config = dict(
    n_layer=10,
    d_model=64,
    n_head=2,
    n_kv_head=2,
    head_dim=32,
    d_mlp=256,
    vocab_size=8192,
    activation='silu',
    norm='rmsnorm',
    norm_place='pre',
    norm_eps=1e-06,
    positions='rope',
    rope_base=1020.0,
    rope_fraction=0.5,
    qk_norm=True,
    attn_scale=0.248,
    bias='none',
    tie_embeddings=False,
    parallel_block=False,
    extras=['local attention windows', 'gated attention', 'value embeddings', 'hashed n-gram embeddings', 'a smear gate', 'an embedding shortcut', 'learned residual scales', 'skips across layers', 'capped logits'],
    init='uniform',
    init_std_qkv=0.0866,
    init_std_o=0.0866,
    init_std_up=0.0866,
    init_std_down=0.0,
    optimizer='adamw',
    lr=0.0067,
    lr_mult_up=0.832,
    beta1=0.9,
    beta2=0.98,
    lr_head=0.0106,
    grad_clip=0.5,
    warmup_steps=499,
    schedule='wsd',
    decay_fraction=0.707,
    decay_shape='sqrt',
    final_lr_fraction=0.1,
    batch_tokens=[16384, 32768, 49152],
    seq_len=1024,
    doc_mask=True,
    train_tokens=99370000,
    steps=3332,
    dataset='wikipedia_en',
)
Each number is 128 + 24 x the weight over its row's rms, rounded and kept within 0 to 255. Layers, rows and columns count from 0. Numbers have three digits each. The size before them is the row's rms in percent of the matrix's.

# up: layer 6 MLP up, 256x64, rms 0.295, rows 219-255, columns 32-63
# down: layer 6 MLP down (transposed), 256x64, rms 0.309, rows 219-255, columns 32-63
up219 098:152113130085131122157137119117131144111096111106120141118106179117146156101125184096129094141087
down219 098:143119148089148132122095123081146091116150126095148124110096117144143126086133164142128134093157
up220 104:136176069134124143155138116133182138128131142102115123129120146164145108115127134086061127118129
down220 093:145096182099138114113120090104074107132083152120105063139115149113158131112129121153131138128085
up221 103:110161140111109111100082145136121148129106155147082141112144122117126166145143126136146106110137
down221 089:130120140108147138098137114143123105144143132128124147114097120108099151106137134139119123145169
up222 090:103148100100152132130096161136162110110112102135129165112136125116173113155128145112091133161164
down222 091:096133174153182089130113106135142172171171114121114155129152118149097149139146089130130131112114
up223 097:138130145120110128135177151135109148106083103131149126114164143109160111123075132099184120109153
down223 096:147159177109103152126172135143124134116127150099101139124143134104160110092108116101170125108089
up224 097:134074132144125120156132105163124209081122147098128172126161195133130108117135139140137132154144
down224 088:116097121158128116128142137140158121116165179146145175130133136118068150132157106155101155176149
up225 097:152130141111105137120134087130135119179117150102116149115143155156147131131106125108127086104169
down225 095:117138127129118146125109169179085145092119106176136137130155115127095148128152127113115119095080
up226 085:154108115125128125114105109126119172079139103146157109134161134154158128161136147163168121133174
down226 081:153128079108136161173131131103137124106130104140144148112142122099161139161123103122135131166146
up227 099:114139146138105084106098165113091187088147140104116123149148118134143127118132130130113127171153
down227 104:094156115103123139138137100130126140136124156116104153095143094089170149158107102130144106144070
up228 085:096147143122116119156094135109107173111114149160152119136139152129136127149134177156128120132143
down228 080:108117149138148162152132184083126084158128149097119137139072094100080159126119134141134117096121
up229 113:134116151119134112120139113117102173102096131132134173131168136161149139132101153088111106112169
down229 113:094173126085139138112114089114104102136190144094121080149134122133112147127116115145141148092085
up230 104:133110130144087133161116137166139150160078121128082124179129144127127149140122145123162136144088
down230 111:153124124083145153126151118133050118132138116092128140144111127113116119112164117071125121176184
up231 091:122145118129113130151125167145147107123079096070172145134162112131163106193151122135117138146116
down231 084:108094151087146098084138156146095112145164121125120111160069143131088156116159127144154104182122
up232 104:148159147100136052154094141124134138134127127133092157150158131142154141169131159041123100121139
down232 101:102137141112102117117138115124148079124115139122110113148109128099105132134130157187118121102108
up233 114:110146108105132112161149095111131157148130074090086178161129138157100130118130118123148124118144
down233 118:117085099114130109163148120148106195146155106144140129154141139116098161160137111137137126107159
up234 098:155145132139116118128120114087130154099085162114099146097179137106133152140145116155099126094194
down234 094:141082151132153126122105127154074115134117121129183113150107137121118159121142073118114164130104
up235 092:118115150129105115156091077117118128133106149110114139134109157167161105153081188116131083096104
down235 101:113144098101156129144156156170141120133144115146140092120151100114075152120141106130167120136146
up236 114:147147099148090141102115135174185159134128124120102174121158124164138116100131152121162133131129
down236 121:154146174135120130094141113151146109127140093159127151139105129091166136116092107146105139136100
up237 130:139148095096138128118131121115170131135106155113096170133129120133113166120102139085143139101132
down237 136:132140138147154156112095129146111084133117143122123108145118135101111154106108126098149118147120
up238 089:080152110078137119130147134118134134134134081096129127152149118116170107155174167098121098087132
down238 079:124132150153149132128139101131154077181099146145166106150087126122118146147105119115152122142116
up239 115:159084132092133165100074138141118154113136118125146138164152134172109143121146150122136106102164
down239 122:126152087147098133152155125130135145128091121136172163151111144070139130144118124160089116174122
up240 125:166138118137084139118126130195149147081117115126124155146152118115154115154137140142110114151090
down240 124:090085151135159115123137104179173128143144136168119205126122187153139140116151170138140141144137
up241 094:123100076113105127136094123139115170118123147118131128127133128156115112132117144149149146121119
down241 093:161148146149153093147131113122148159116086137132138135123144133116076158141151099164121135152143
up242 095:145113112110097155196142103133147093114116130111132149120125140129139129129139101151119125113193
down242 085:114157170113130131073135122087121095124159154131169109131108107124099108119129119131160142111124
up243 102:137113115121114123145113102139097130083113112124132132157166130109142106128112089132100056096132
down243 111:094104150152127152135105121138085110151126090142170134136135097135138098126121144119149125110142
up244 107:128106104150114130165116087145128143140132122120100144139207170144119109097146118110136085117165
down244 100:097094124119120136152165142085151159099087116101091094111105133096082074110114147143109141145106
up245 124:174164087112119156120143150132109144137132089109129133155134138117123152126124126120128154100115
down245 122:155161125120103112140082129131069099169146168158133135135121161129123117122135123139144141130083
up246 085:122201159155122140124126070128119130126100125088092163172113122121109150149099136083124096117113
down246 081:150106114070108132186162204118152140149097160126133115089109128121162143112151121167161148097109
up247 120:127112125121144148131146126146126156087108143105130143112147128156135133110105128121127098134174
down247 134:131126129143121129130093103092111110194106118130079108172114138154148151128130180133084142112111
up248 085:147120111127167090164084085132114124111122152116106106105153183139151118100123156136124118109126
down248 075:144144101111136160130179181097120115111099144177135092171122112135101135110153076144137120116164
up249 094:143119068113087110166087061132133111126123068120152144121115124156171142147110141112118155133131
down249 090:123141121178129110152129129141099151150135129162181153158152139175163128128105135139105123126118
up250 093:115120111084090136167123120126137120131136137140121150126140150100111149165165143138120126098174
down250 085:149082150133162121105105124114153147140074158137133145120141108129127137101135110189171125128080
up251 083:170148110121128127151102113114143160091137115131120123091121112114119169119113127163054139098146
down251 084:097112131082117145128148095116135141138160106089140082160114145090156138086172143100165126171158
up252 082:139134117112106150074096131149123088139135122128132156114117118153160156131070081143121165090101
down252 087:127136130140129155105115152154127127139163172102078165104137100111100143102122128125108145159155
up253 107:118145117152147125126142159147123141142107135141123198152169135120120169171127147128149102118157
down253 126:150152147095109150116068085101118141107133122115128083136114128132151151113131114109124128120099
up254 087:175106143108118125155114107110117146124100149146119152143132141137112113086130140147144139039136
down254 081:124138120140153143138112162078137106138166128156152147145093113119109135116126106145113143173101
up255 096:184130136123106135135096098106144117137111118157109168147122157150159118135092162102163077141111
down255 099:088165102134125146104128133151141131166119083111182105110131077117158152137097115124158147112108